From a checkpoint of a small transformer trained on Wikipedia: a variant of SOAP for these matrices.
Each number is 50 + 10 x the weight over its row's rms, rounded and kept within 0 to 99. Layers, rows and columns count from 0. The size before them is the row's rms in percent of the matrix's.

# q: layer 2 attention query, 256x192, rms 0.168, rows 78-95, columns 0-191
# k: layer 2 attention key, 256x192, rms 0.163, rows 78-95, columns 0-191
q78 089:42 48 53 31 48 40 40 38 59 47 38 45 57 54 36 33 75 53 64 40 64 36 53 50 34 65 53 55 35 46 40 66 63 59 53 40 68 48 50 42 55 50 62 56 42 40 56 57 62 33 42 60 35 53 50 48 36 60 40 37 37 33 66 53 61 43 45 47 66 41 52 51 44 46 62 65 34 54 42 60 37 53 67 63 52 48 41 53 37 61 41 45 68 31 64 43 43 41 52 66 45 42 56 50 50 50 42 49 58 37 48 52 42 47 41 36 42 50 44 49 48 51 38 60 40 48 55 51 56 49 42 35 30 45 52 53 31 36 54 56 37 39 50 79 46 48 45 53 46 44 51 53 44 53 53 29 73 54 51 60 39 35 51 60 41 56 56 44 41 52 43 61 47 63 58 47 40 72 61 70 54 52 43 58 41 34 53 51 57 40 42 52
k78 093:57 37 49 46 53 40 43 51 46 36 38 46 57 52 57 65 42 24 57 55 64 42 40 57 47 59 42 45 61 59 60 48 41 51 51 39 62 53 39 65 34 45 45 51 52 32 57 47 42 48 51 30 62 55 48 62 41 54 52 52 56 52 52 55 47 59 43 51 39 43 58 56 57 47 48 37 52 34 32 27 51 47 53 36 76 45 56 53 54 63 58 55 39 53 62 47 39 58 46 51 58 47 39 54 38 46 57 47 38 54 51 57 64 71 56 54 57 48 68 44 54 60 58 49 62 47 53 46 49 45 44 59 42 31 52 67 33 58 34 40 49 53 49 53 54 32 45 38 57 44 58 24 42 46 26 63 50 50 70 50 39 54 62 44 78 35 63 71 52 53 45 53 45 57 43 43 53 53 21 40 40 48 70 64 64 51 58 46 43 42 36 49
q79 091:59 51 34 75 55 67 57 40 40 59 56 50 49 51 39 44 65 38 51 40 36 26 67 48 51 53 41 36 36 70 31 47 53 39 29 48 54 40 53 72 48 53 41 46 45 51 39 62 44 44 56 43 66 61 52 40 41 60 51 58 44 51 54 43 54 54 49 54 44 46 52 55 49 47 51 50 32 31 52 54 44 47 57 70 38 55 48 50 45 45 64 48 66 52 47 40 61 56 47 41 29 54 66 51 47 60 65 59 36 41 47 53 37 49 58 47 36 51 68 78 48 63 39 67 50 52 59 47 39 39 55 59 56 63 44 47 52 44 48 58 52 65 31 49 59 57 55 62 66 41 41 64 38 61 43 42 46 56 57 54 41 46 25 41 55 47 50 51 48 70 51 32 64 66 65 50 43 52 57 49 53 46 34 48 59 51 49 60 62 62 37 41
k79 093:33 57 66 27 67 57 55 57 57 55 44 65 48 50 51 43 59 45 65 54 72 32 51 33 45 54 55 54 56 56 61 46 53 60 46 50 42 53 63 57 39 43 44 52 47 44 49 51 49 63 41 60 54 50 41 32 41 37 51 48 77 53 39 67 49 60 59 28 50 64 40 49 54 41 65 30 58 46 63 55 32 54 46 55 65 45 40 43 29 51 53 43 36 43 43 39 66 66 27 27 36 52 47 61 57 55 48 37 55 48 56 57 53 55 39 65 45 53 38 43 47 50 53 40 48 65 72 47 58 61 44 61 42 54 47 51 56 45 50 60 51 49 63 62 35 61 26 57 63 51 53 50 50 48 28 50 39 58 45 73 47 69 62 53 41 60 61 53 53 38 58 51 49 43 53 53 51 50 58 54 32 41 56 57 48 51 33 62 46 53 48 53
q80 090:47 68 48 37 56 54 48 40 44 47 48 54 47 64 61 62 39 31 52 55 48 30 61 55 37 54 79 46 40 52 42 46 68 55 37 44 53 66 50 53 60 53 63 44 54 61 50 51 58 36 33 47 50 61 55 51 51 50 45 63 73 33 57 54 53 60 46 62 49 48 38 24 44 33 57 57 64 50 54 61 28 36 45 52 43 36 43 26 43 66 54 40 56 57 53 55 61 47 59 51 38 43 45 48 54 64 55 31 47 71 41 47 60 30 50 49 48 58 50 47 54 67 45 52 36 50 52 45 39 52 55 57 45 40 65 50 48 48 56 45 47 17 45 51 60 58 45 49 55 42 45 58 40 56 38 63 60 41 42 50 56 44 54 47 48 55 39 58 38 47 45 40 52 48 51 34 57 65 60 42 56 72 47 62 50 41 51 34 20 44 57 45
k80 091:55 55 51 59 40 41 49 44 47 32 47 49 61 45 43 55 57 65 74 38 52 68 43 45 45 50 50 66 72 43 44 49 49 51 47 56 69 33 53 49 38 33 50 48 44 48 50 52 51 67 37 46 61 42 55 44 37 44 51 31 45 55 49 53 51 33 54 50 45 51 40 57 56 51 38 48 63 52 48 42 72 57 63 40 69 52 48 58 59 48 53 56 44 52 46 34 48 48 33 52 44 38 44 72 45 39 53 62 58 29 63 51 38 58 40 48 53 48 51 55 49 40 51 52 49 65 55 56 60 50 63 44 48 59 47 26 52 58 38 62 49 54 45 58 56 51 76 43 45 38 65 23 64 56 53 34 57 50 49 64 36 48 43 49 78 42 67 53 59 35 62 62 52 62 43 62 32 38 49 52 45 42 52 48 58 53 64 59 62 79 46 48
q81 091:33 42 45 45 64 61 33 56 53 82 65 58 66 49 60 44 48 62 45 45 43 56 50 46 52 52 59 43 36 37 52 67 55 50 49 52 49 56 52 57 50 62 49 53 43 48 41 40 72 32 63 54 42 49 30 54 38 55 33 50 62 55 43 50 48 63 64 52 60 42 38 56 56 38 49 40 31 40 64 51 65 60 47 51 33 45 56 52 43 52 33 59 54 66 47 48 47 52 46 56 49 51 54 52 54 52 39 46 47 66 42 54 37 35 47 42 56 43 35 38 54 41 52 34 58 53 64 60 48 50 67 47 57 48 43 24 66 43 40 54 58 56 62 53 45 66 35 68 36 44 52 49 50 50 41 51 61 65 47 69 51 54 55 40 45 47 68 65 42 51 34 41 41 17 39 55 57 36 42 46 50 62 35 54 49 50 51 38 37 36 38 55
k81 092:60 62 71 66 45 47 57 49 57 36 52 38 44 36 44 57 61 53 47 59 57 37 39 50 52 44 52 51 59 59 31 32 45 45 27 50 53 45 62 35 52 45 30 48 65 66 52 50 43 58 38 43 53 39 69 45 43 41 65 57 68 52 53 41 42 59 42 46 54 60 47 48 28 50 33 58 57 55 58 49 55 50 51 48 53 49 37 60 45 46 50 50 61 52 58 44 51 56 59 49 49 55 49 46 42 71 59 38 55 44 50 70 58 58 49 45 29 33 40 68 57 41 61 58 58 39 47 41 55 45 33 59 60 45 46 56 42 47 59 52 48 55 45 72 62 50 48 27 55 34 32 56 61 54 72 50 48 32 48 57 57 43 22 51 50 57 56 42 39 46 50 48 51 52 53 36 50 61 54 51 35 49 50 32 26 59 48 43 29 51 64 38
q82 101:36 50 44 38 34 44 56 47 63 44 59 66 70 39 49 50 63 43 72 37 47 56 37 48 44 48 65 29 70 33 39 44 60 68 60 55 36 50 42 38 48 58 47 52 36 48 52 47 52 61 60 54 42 47 44 40 45 47 44 54 43 38 57 44 57 64 44 42 38 64 61 61 51 21 39 47 43 54 33 64 38 49 47 42 37 63 61 50 41 50 44 56 48 50 47 47 40 30 46 68 57 54 43 37 56 50 52 46 57 53 40 31 60 76 42 47 50 51 47 49 52 44 57 42 54 57 56 50 50 44 54 44 57 46 59 39 66 45 50 52 34 49 55 40 45 53 12 52 29 42 62 60 56 43 50 68 46 51 61 38 42 46 55 32 59 57 57 41 65 42 50 66 64 36 57 61 55 41 59 43 39 55 52 44 39 54 54 63 51 44 47 54
k82 102:51 61 33 82 51 49 39 57 45 42 47 49 39 56 40 32 36 45 63 59 40 44 50 58 39 48 59 46 54 57 45 55 49 31 58 33 49 60 59 50 58 40 27 46 44 47 53 55 51 72 52 24 67 65 53 51 57 43 49 39 38 50 47 53 50 47 46 44 35 47 40 40 47 68 36 56 41 49 49 46 64 60 42 51 54 41 63 47 56 48 33 52 48 52 49 74 65 37 54 71 38 67 55 40 35 43 36 38 49 52 51 56 54 35 56 46 63 32 46 57 56 53 74 56 64 43 40 67 47 66 46 60 56 36 41 48 31 56 52 41 45 54 53 59 55 45 48 51 50 59 52 45 48 71 56 58 29 40 59 52 64 46 48 61 44 35 41 53 43 57 43 44 65 54 44 40 49 47 56 37 48 41 45 65 35 53 60 40 48 55 43 67
q83 097:37 52 31 49 47 51 50 59 56 50 55 68 55 41 55 65 54 52 45 47 63 56 54 34 44 56 46 51 30 41 33 35 47 46 32 50 67 52 48 50 69 48 43 40 60 51 51 49 79 50 58 44 55 61 46 60 46 38 47 64 61 29 46 60 59 52 54 37 53 52 52 45 64 41 63 58 51 46 50 58 69 45 33 62 53 51 36 78 54 42 41 63 54 58 57 57 50 48 49 51 41 35 41 41 34 43 52 27 48 57 34 41 65 43 50 45 60 49 58 41 61 41 58 52 36 35 54 54 53 61 66 40 48 51 38 26 35 61 42 48 36 62 42 51 61 53 43 50 46 51 42 36 45 49 49 60 48 53 41 52 46 62 63 68 51 64 54 34 50 50 70 44 51 40 50 49 59 63 43 34 44 49 50 60 60 69 33 35 34 42 52 58
k83 096:61 58 46 63 52 46 71 38 51 43 49 49 60 51 41 32 50 50 70 37 30 35 46 61 42 28 36 52 56 59 64 50 58 51 57 54 59 68 55 55 31 51 46 56 39 44 55 63 46 57 26 56 45 37 77 54 21 47 68 39 58 40 55 49 51 47 41 55 57 44 36 62 55 44 32 55 39 69 46 62 44 56 65 44 53 47 59 55 34 37 42 36 62 57 48 29 49 56 60 42 49 60 46 56 47 54 49 46 60 64 60 51 56 53 57 42 60 47 54 51 58 51 47 47 52 42 36 64 49 58 55 71 41 53 48 54 49 32 54 52 45 34 38 57 59 57 40 54 50 55 49 52 64 50 66 61 53 48 54 43 46 45 57 42 51 48 58 59 49 55 60 39 60 73 43 54 67 47 42 49 46 36 56 52 43 31 69 53 41 33 68 52
q84 100:54 40 70 57 39 52 51 53 38 49 43 33 52 39 46 38 46 73 56 49 63 58 46 51 57 26 50 49 39 44 36 48 64 65 45 43 57 52 69 42 41 58 53 32 57 53 50 50 68 41 62 52 42 45 60 43 68 46 53 38 51 54 53 55 38 58 54 45 39 57 35 37 52 54 46 32 26 69 58 53 50 45 60 63 53 47 60 54 46 56 52 45 65 59 58 54 48 57 47 61 40 70 31 47 57 41 60 60 49 37 63 39 58 58 39 53 51 48 40 65 33 43 58 38 64 60 54 54 38 52 49 59 39 41 43 60 45 53 53 49 68 46 47 39 53 66 54 46 56 31 51 44 64 63 54 62 48 65 51 40 65 56 44 53 50 39 52 59 46 35 45 51 57 33 67 53 48 50 64 37 57 49 45 49 50 35 41 54 72 32 44 81
k84 100:63 45 49 47 50 53 50 59 42 58 48 64 52 65 53 65 65 54 36 38 40 47 55 49 49 57 41 63 64 53 54 60 34 50 53 47 64 47 77 40 47 51 47 51 60 44 70 50 40 34 69 63 49 68 52 57 63 45 45 66 35 60 39 29 55 20 52 58 58 48 59 78 43 58 60 49 60 47 43 35 51 38 49 62 58 49 45 46 54 45 46 48 63 59 52 54 48 32 60 58 47 45 52 47 49 46 54 44 49 64 56 61 43 62 56 52 47 49 44 37 58 36 54 55 46 52 57 52 43 56 51 65 67 66 60 36 61 50 51 44 45 57 62 57 54 49 51 50 41 57 34 65 60 55 43 28 33 52 49 41 43 53 51 50 50 60 50 52 75 40 46 48 47 42 40 44 49 44 54 82 21 42 42 53 48 57 36 27 46 49 54 50
q85 097:50 51 39 64 47 46 42 49 70 48 44 56 46 45 58 43 53 29 35 47 67 38 35 59 45 57 59 47 59 49 51 47 64 66 44 47 61 45 51 52 57 57 32 40 62 48 67 68 44 47 63 57 71 40 55 55 54 53 57 52 53 36 65 42 55 68 49 55 45 50 38 40 33 61 47 58 57 66 51 34 55 51 67 51 49 48 41 58 52 72 45 51 45 46 50 38 45 54 55 46 32 65 48 34 59 50 63 56 54 52 38 25 45 34 59 59 34 46 47 33 34 24 57 58 34 42 49 38 29 43 46 46 61 65 54 31 63 47 40 52 48 57 61 49 55 37 46 44 49 51 48 46 52 47 44 52 46 62 40 55 45 45 54 46 31 51 61 40 63 50 55 59 39 63 43 47 53 42 70 54 35 43 39 78 44 53 54 57 34 42 58 44
k85 093:54 46 68 49 53 28 58 52 57 51 49 45 50 54 45 51 60 41 54 32 35 52 61 45 49 54 53 73 44 52 51 49 39 71 57 70 55 51 45 59 28 56 44 54 56 30 57 34 55 51 51 40 35 53 58 47 49 35 49 36 39 32 44 54 43 44 39 52 54 49 51 77 43 43 64 38 62 48 52 65 44 39 50 50 56 50 48 51 45 55 43 44 57 54 56 38 52 44 53 49 29 38 47 47 38 54 45 49 54 43 68 62 43 44 27 64 54 37 56 53 47 61 55 42 51 61 68 57 45 37 49 49 37 58 40 54 34 62 73 57 42 52 49 22 33 49 79 51 60 67 42 38 61 53 62 42 52 53 50 44 58 59 44 41 63 36 55 62 51 52 51 20 46 61 55 49 38 63 44 39 60 60 45 42 50 52 43 46 55 35 46 59
q86 086:37 34 53 42 62 69 40 35 57 54 49 51 53 73 37 44 60 43 52 29 54 45 44 63 44 44 50 35 58 49 58 60 53 38 48 42 63 37 65 44 37 41 44 45 32 60 48 46 66 52 56 49 73 60 52 40 64 32 75 56 47 57 43 52 49 54 47 47 45 54 38 54 53 58 45 45 60 34 28 36 50 50 53 45 47 70 53 48 61 55 45 53 64 58 45 49 52 56 50 62 47 51 45 51 44 63 52 51 50 34 64 39 45 68 61 55 43 55 39 47 75 21 47 31 50 44 44 52 35 45 41 55 42 49 43 50 43 52 47 45 51 54 42 60 51 45 56 54 29 54 47 80 48 51 50 57 49 46 44 57 57 63 54 59 78 44 39 38 42 50 58 51 65 69 50 49 35 56 49 54 52 45 57 30 45 60 59 49 64 42 64 51
k86 092:45 55 61 53 55 41 51 57 47 33 34 38 51 60 51 44 62 53 47 77 35 48 60 47 37 43 50 54 57 47 33 37 47 50 66 24 44 65 53 44 58 76 67 53 48 44 54 48 56 53 47 35 44 43 41 40 48 52 44 44 36 63 36 46 55 65 49 71 54 58 59 72 51 51 43 56 17 43 52 47 44 47 44 48 54 56 61 57 43 62 44 47 39 47 62 65 40 43 42 54 52 57 59 49 46 59 32 51 60 38 54 32 51 44 64 63 56 59 60 40 38 53 55 42 53 57 54 47 55 58 36 58 40 38 53 50 49 70 52 45 60 52 67 46 57 33 45 45 27 42 63 49 53 55 37 57 47 45 66 40 60 34 60 65 44 56 52 65 50 54 35 45 65 45 34 66 49 39 42 52 40 52 39 65 59 46 34 46 50 57 37 43
q87 094:46 32 42 51 73 30 47 56 58 51 50 45 55 49 38 57 46 43 56 54 48 50 48 35 49 68 52 47 34 48 56 55 55 35 34 62 38 41 73 52 45 55 44 56 57 37 54 61 44 41 50 58 46 56 52 51 72 56 34 37 61 46 50 37 45 55 41 59 58 44 36 49 48 56 44 53 62 55 49 36 41 71 52 59 48 57 52 67 33 55 47 34 44 48 60 44 46 59 50 49 40 11 49 45 47 44 65 52 65 57 31 52 40 54 53 52 38 39 47 63 41 37 42 62 65 43 62 54 61 46 46 37 52 47 49 45 50 56 73 72 63 46 61 49 61 40 35 51 63 40 47 38 51 67 52 47 51 45 56 58 56 35 59 62 56 54 31 47 41 48 51 37 26 50 55 42 55 54 50 50 27 62 61 66 50 50 32 51 52 56 56 38
k87 091:71 54 37 39 44 53 37 45 59 58 43 61 55 39 38 49 57 57 52 48 51 44 34 50 39 48 42 28 54 55 69 33 44 56 51 75 66 43 43 59 44 31 42 48 58 44 56 36 49 48 47 44 40 44 43 56 54 45 62 29 82 60 61 30 48 62 45 45 50 60 49 49 53 45 44 51 42 47 51 57 33 37 65 35 55 56 54 49 40 25 63 46 51 55 69 43 49 44 55 28 57 66 48 57 37 59 58 51 50 41 65 42 46 57 51 57 33 46 47 36 43 49 60 50 48 46 60 39 49 48 38 55 58 56 49 56 47 43 68 56 63 38 60 48 36 53 37 38 62 82 50 53 46 53 40 51 61 49 45 32 48 48 39 56 50 44 48 49 50 45 54 52 32 43 43 41 35 71 57 47 57 48 48 42 51 54 51 55 77 46 44 43
q88 104:49 70 47 27 31 43 61 27 48 37 48 48 25 45 54 61 47 63 60 46 43 55 41 41 39 50 53 62 39 60 65 43 33 31 52 59 44 49 40 50 64 44 51 44 56 42 51 51 35 52 83 54 53 31 57 63 46 54 48 50 42 46 28 57 63 40 36 57 51 64 50 57 47 38 56 41 70 58 37 47 48 46 36 45 63 51 69 58 58 62 43 47 58 61 48 36 43 53 37 43 35 64 36 48 45 55 54 43 63 48 36 48 55 68 44 41 61 58 36 52 42 52 51 37 41 50 52 45 35 61 44 39 43 58 71 36 46 54 46 62 38 49 47 43 38 47 44 37 46 57 54 52 66 55 50 56 44 54 38 53 45 41 45 42 50 49 42 55 30 49 65 58 46 59 66 46 42 56 55 52 52 65 52 58 52 51 45 73 31 55 53 41
k88 105:60 55 51 65 37 50 44 60 53 51 50 62 71 47 54 39 61 60 41 34 44 49 53 45 59 57 51 57 73 46 59 50 56 51 55 47 26 39 55 65 47 42 53 67 48 46 42 44 65 49 39 38 42 64 49 53 30 49 63 33 38 57 47 49 59 47 45 38 46 37 50 44 35 54 49 41 37 65 51 56 60 60 35 52 45 56 30 60 53 42 61 50 56 69 51 54 44 41 55 57 61 74 53 43 46 51 50 50 71 49 37 43 36 61 54 64 60 61 68 45 40 70 74 50 55 43 47 55 77 58 60 32 45 50 66 63 43 43 53 43 45 53 42 56 60 48 44 57 55 34 37 48 43 42 60 50 41 61 42 56 35 47 44 37 58 29 52 25 53 36 53 49 68 51 66 52 51 62 51 50 56 42 44 51 60 42 48 48 54 47 47 66
q89 090:32 38 69 34 49 61 49 58 58 55 57 41 60 43 72 45 45 47 70 36 47 40 59 46 49 57 45 39 66 45 39 64 51 45 46 48 60 27 41 46 68 45 45 50 58 50 32 65 46 30 51 70 37 66 55 47 70 47 35 46 66 60 64 51 32 43 45 70 56 54 51 51 64 49 53 51 56 50 57 62 61 53 45 41 44 54 49 35 74 60 40 45 47 50 48 46 50 58 52 57 42 54 48 67 39 37 42 41 33 43 60 60 53 48 46 53 61 54 49 45 41 41 47 48 40 49 65 69 40 46 67 65 36 52 56 51 47 42 40 43 44 48 42 66 66 40 42 34 53 52 64 55 36 61 54 48 55 40 30 49 54 62 57 66 42 37 66 50 46 45 61 50 53 38 49 48 35 50 57 50 45 39 42 49 46 38 40 60 38 56 64 33
k89 093:61 61 23 54 47 19 55 44 42 46 39 59 40 53 41 56 54 57 42 49 51 60 71 47 52 46 57 54 55 47 47 52 44 49 48 45 58 57 51 50 58 69 49 61 56 48 67 56 74 48 48 47 55 22 50 46 50 53 61 48 44 53 31 71 56 54 63 40 58 40 61 58 57 65 60 56 60 35 33 54 52 32 51 64 50 43 59 35 56 46 60 59 56 49 55 48 60 64 44 43 74 47 56 41 63 61 48 70 72 47 33 55 45 58 44 38 37 34 44 59 41 64 49 57 41 54 46 54 56 68 48 52 46 48 55 50 60 39 46 50 65 55 73 47 47 60 41 46 59 37 36 39 59 53 55 44 51 46 32 36 41 42 57 55 28 47 37 48 57 43 42 56 58 61 49 58 43 57 37 51 36 58 50 44 30 48 47 51 58 30 52 46
q90 090:48 54 65 45 52 37 57 49 53 55 56 60 59 57 48 46 52 49 70 48 47 46 49 55 47 34 61 42 44 50 50 49 49 49 67 63 54 52 40 56 48 50 54 47 32 58 35 58 54 67 44 47 55 50 29 59 44 71 47 30 43 36 45 53 38 60 57 51 40 46 40 27 61 58 63 41 35 39 59 41 85 68 49 42 34 54 40 44 76 42 38 53 59 57 51 51 65 49 55 40 50 51 37 50 46 68 40 42 54 52 49 55 42 53 46 59 41 56 41 56 62 54 54 30 60 73 61 45 51 41 27 55 43 50 47 55 53 51 36 64 48 55 41 57 48 60 30 37 46 43 51 41 54 33 65 43 54 61 52 51 52 61 32 43 45 53 59 56 72 41 57 47 76 43 45 54 37 40 58 47 57 44 51 40 57 69 57 50 45 50 33 52
k90 098:31 49 46 63 51 59 57 42 37 61 50 48 40 46 47 56 27 45 42 54 33 39 40 34 56 66 48 36 52 52 43 38 45 44 29 35 39 52 56 27 66 67 56 64 58 39 47 54 41 54 58 37 61 56 60 60 58 58 42 56 58 53 27 56 62 43 43 58 62 58 46 56 39 42 44 51 46 40 51 66 49 45 26 43 53 47 57 59 42 51 61 59 33 42 37 46 43 52 48 53 59 43 49 46 39 45 53 49 48 48 47 54 69 45 42 34 49 46 39 50 51 66 69 63 50 39 37 62 39 64 65 45 55 39 38 47 33 52 49 41 51 65 50 48 65 42 50 54 49 46 74 39 64 52 57 59 48 52 43 60 57 44 59 56 48 36 53 40 32 39 53 63 54 46 50 57 45 46 63 48 44 49 28 47 27 45 58 67 47 24 42 38
q91 086:55 74 60 34 48 62 52 58 39 65 37 54 29 45 53 51 64 51 62 45 47 33 29 63 59 44 37 59 41 42 59 56 39 60 51 55 65 63 56 48 49 54 51 56 46 45 41 53 58 55 38 64 46 47 54 49 52 50 30 53 48 38 57 44 48 73 40 59 58 27 45 44 59 36 43 52 46 50 65 45 47 60 48 51 49 56 46 33 61 72 43 40 30 35 52 32 39 47 41 60 47 48 52 54 38 51 55 50 47 59 68 65 62 42 42 60 53 45 60 60 42 51 41 50 52 40 49 37 48 47 48 31 30 51 41 44 44 70 38 50 61 50 30 75 45 42 48 47 43 47 45 52 60 55 58 66 45 65 37 43 51 43 50 49 69 49 39 59 35 58 70 35 65 39 48 43 56 63 56 47 58 51 58 35 64 48 50 39 66 45 48 47
k91 090:47 53 42 64 50 51 51 34 68 51 46 57 60 57 39 58 36 40 48 65 48 61 68 40 48 65 48 56 48 51 40 56 65 59 47 60 60 34 48 41 32 32 43 35 35 43 45 43 51 55 54 40 65 43 46 41 56 59 53 48 46 48 54 29 49 39 62 50 51 54 52 47 39 36 61 32 34 59 27 46 36 47 40 48 48 43 63 35 43 47 38 54 63 56 47 47 35 56 59 50 49 35 58 50 52 59 31 59 49 56 52 36 50 59 33 43 58 49 49 31 64 56 62 63 64 72 59 53 61 47 59 51 40 44 58 35 44 51 48 60 65 45 50 50 52 31 37 52 42 39 52 48 55 53 29 47 42 62 32 53 44 64 48 46 60 68 36 30 53 69 41 67 68 57 60 62 56 54 57 65 44 49 44 57 35 42 56 67 56 56 53 55
q92 091:53 54 65 41 54 49 59 38 35 51 59 56 60 48 32 45 32 34 48 47 50 59 64 64 42 50 28 58 53 55 53 46 55 41 51 49 56 43 58 49 51 40 46 50 64 31 48 54 67 42 44 53 43 39 54 56 49 50 43 59 32 48 42 50 59 42 45 40 77 48 49 35 42 41 42 56 39 40 63 53 57 63 43 43 41 49 55 64 36 36 51 62 47 50 32 49 47 47 63 41 52 60 53 41 49 54 36 61 35 64 66 50 43 51 56 42 55 55 30 55 55 46 33 75 63 60 44 35 52 62 65 47 43 39 45 38 37 52 55 43 58 52 49 50 51 53 45 40 71 68 46 41 44 51 43 47 52 50 51 57 80 49 63 71 56 53 61 71 28 44 50 66 54 57 49 58 65 57 60 56 34 50 55 50 76 58 56 47 53 58 47 35
k92 098:54 52 74 35 52 49 36 40 61 49 45 68 61 49 41 60 61 57 67 35 62 70 44 50 78 52 43 32 38 47 44 53 54 62 59 65 50 36 38 50 52 34 40 57 52 67 61 60 35 44 44 62 47 42 75 42 68 56 47 39 64 60 40 51 41 63 71 54 49 52 68 51 59 45 54 69 42 52 51 46 42 49 51 40 50 34 39 48 54 49 57 52 57 43 64 45 50 63 44 61 53 36 46 61 71 48 58 35 33 57 52 52 57 48 58 50 40 50 50 57 58 45 41 59 63 41 52 43 55 47 52 50 56 49 46 63 46 45 46 47 45 51 63 55 55 47 23 83 44 51 46 51 54 44 38 38 57 40 40 55 45 40 51 24 47 55 41 50 48 52 61 39 44 55 52 43 53 70 54 51 41 68 50 70 45 50 59 46 47 56 40 47
q93 101:47 53 73 46 44 64 56 57 34 34 31 55 46 59 40 38 44 49 34 43 49 58 55 47 39 42 53 47 48 65 50 49 68 60 51 57 70 52 61 77 31 52 36 47 46 69 30 42 44 33 66 46 54 42 47 55 45 61 47 57 61 73 55 47 58 48 64 47 58 31 57 55 58 47 50 44 44 49 51 57 31 45 39 36 64 44 43 40 40 48 62 54 52 66 60 70 48 49 48 51 43 48 62 44 52 43 38 37 49 46 54 63 57 49 58 50 58 50 70 50 39 59 64 31 50 64 53 64 46 43 48 47 57 50 27 33 42 54 57 49 47 63 51 49 49 54 51 55 49 46 54 38 38 58 57 36 35 43 52 47 45 58 47 75 44 44 45 38 59 49 44 80 42 53 31 50 42 47 58 57 61 69 48 45 43 50 40 38 46 54 40 42
k93 109:48 55 48 45 59 43 46 43 55 46 60 29 54 61 67 60 65 48 57 51 65 51 53 79 46 33 56 43 39 52 52 44 58 46 31 47 33 45 47 44 37 52 48 42 41 31 53 37 50 47 36 53 42 57 50 52 26 42 41 69 33 57 47 61 58 47 43 55 49 59 47 57 42 58 71 46 68 57 61 44 41 62 48 68 48 48 58 35 52 59 52 59 50 47 70 47 55 45 36 43 63 42 59 48 55 74 51 58 55 52 47 55 48 53 49 50 28 54 57 46 33 31 52 52 53 27 70 43 39 57 53 47 50 54 54 51 53 30 41 54 40 45 59 47 78 67 74 49 47 48 54 46 38 50 51 62 54 56 58 43 37 55 38 48 46 71 57 51 33 55 56 46 26 49 48 50 40 50 47 53 43 66 45 56 66 51 41 43 60 46 44 61
q94 092:67 57 54 50 39 31 47 46 66 50 29 81 35 55 55 48 42 49 58 44 52 46 70 60 58 56 45 85 51 44 52 45 54 35 56 56 49 45 57 44 60 39 49 63 53 62 53 51 36 56 60 51 50 60 64 56 49 63 40 56 43 45 60 62 64 67 53 48 62 49 38 46 25 39 56 55 39 48 34 47 43 45 48 45 58 49 59 53 51 56 69 57 24 54 44 40 39 63 61 30 46 42 45 51 56 59 58 50 68 51 55 57 63 52 47 50 55 47 49 41 66 68 67 59 63 48 56 42 54 55 50 40 47 55 48 61 38 49 44 60 36 43 46 58 43 54 47 65 66 48 48 40 42 46 54 55 53 37 48 65 41 70 54 58 47 39 53 51 63 60 34 48 60 47 60 44 50 55 61 68 51 60 51 35 40 67 55 49 29 49 66 53
k94 094:40 55 51 55 68 43 39 47 51 32 56 30 66 60 49 61 49 31 53 58 55 47 47 49 35 47 54 44 61 61 47 51 44 77 47 66 33 49 47 61 31 44 60 43 71 31 36 62 36 70 56 51 61 58 33 51 45 61 58 44 51 28 46 67 45 60 64 44 42 61 57 38 32 53 52 59 44 63 58 47 56 52 44 48 39 43 59 31 72 57 54 44 47 52 55 51 63 57 55 61 56 43 50 52 64 44 35 41 37 58 39 44 46 56 47 41 47 67 47 42 42 64 30 45 54 62 56 43 38 41 32 50 36 47 72 36 48 63 54 54 43 45 51 36 50 47 41 64 67 56 52 56 53 52 44 45 50 45 54 44 64 40 59 32 56 59 54 45 42 47 66 45 52 67 46 58 44 55 50 66 29 39 52 52 44 60 44 48 51 53 49 35
q95 097:31 45 53 53 47 57 48 48 47 39 57 51 61 48 52 59 46 50 41 65 40 50 29 58 59 49 44 55 43 59 58 51 64 56 48 29 44 39 44 56 56 45 43 71 51 45 42 57 51 34 53 58 42 55 61 61 42 46 46 59 48 39 63 47 43 46 59 74 53 57 36 31 64 35 39 43 37 56 29 36 66 59 60 78 53 31 39 51 48 51 45 57 43 69 41 59 45 63 54 55 44 44 61 43 44 43 58 41 63 45 37 35 37 45 54 64 43 60 52 59 59 57 42 60 34 66 43 57 62 41 46 50 54 52 54 64 44 58 61 52 32 57 54 52 57 70 55 37 44 61 61 27 49 57 52 41 62 34 53 57 46 57 49 52 31 38 57 46 50 68 54 31 63 39 40 36 45 68 39 36 57 54 56 51 46 43 46 45 52 47 62 38
k95 109:57 48 59 34 56 49 51 50 60 56 56 48 37 38 40 54 62 50 41 43 46 52 75 55 28 55 59 48 72 55 51 56 50 41 55 60 58 60 36 52 50 61 48 41 46 47 47 39 63 50 43 50 55 32 56 47 31 39 47 47 46 45 42 51 53 54 47 37 73 49 37 65 43 53 43 61 67 48 46 65 47 47 60 55 65 51 26 45 44 59 63 45 50 35 62 63 61 41 41 46 65 46 51 51 57 36 55 57 32 66 52 50 63 35 37 37 60 54 46 30 31 54 48 40 52 55 52 51 49 47 56 59 55 61 51 35 48 57 51 50 60 47 47 70 48 41 47 50 40 57 48 46 47 42 45 64 65 58 43 65 24 59 46 34 57 63 46 73 35 30 53 49 59 39 43 55 57 57 52 62 55 51 57 30 47 45 60 26 43 39 75 53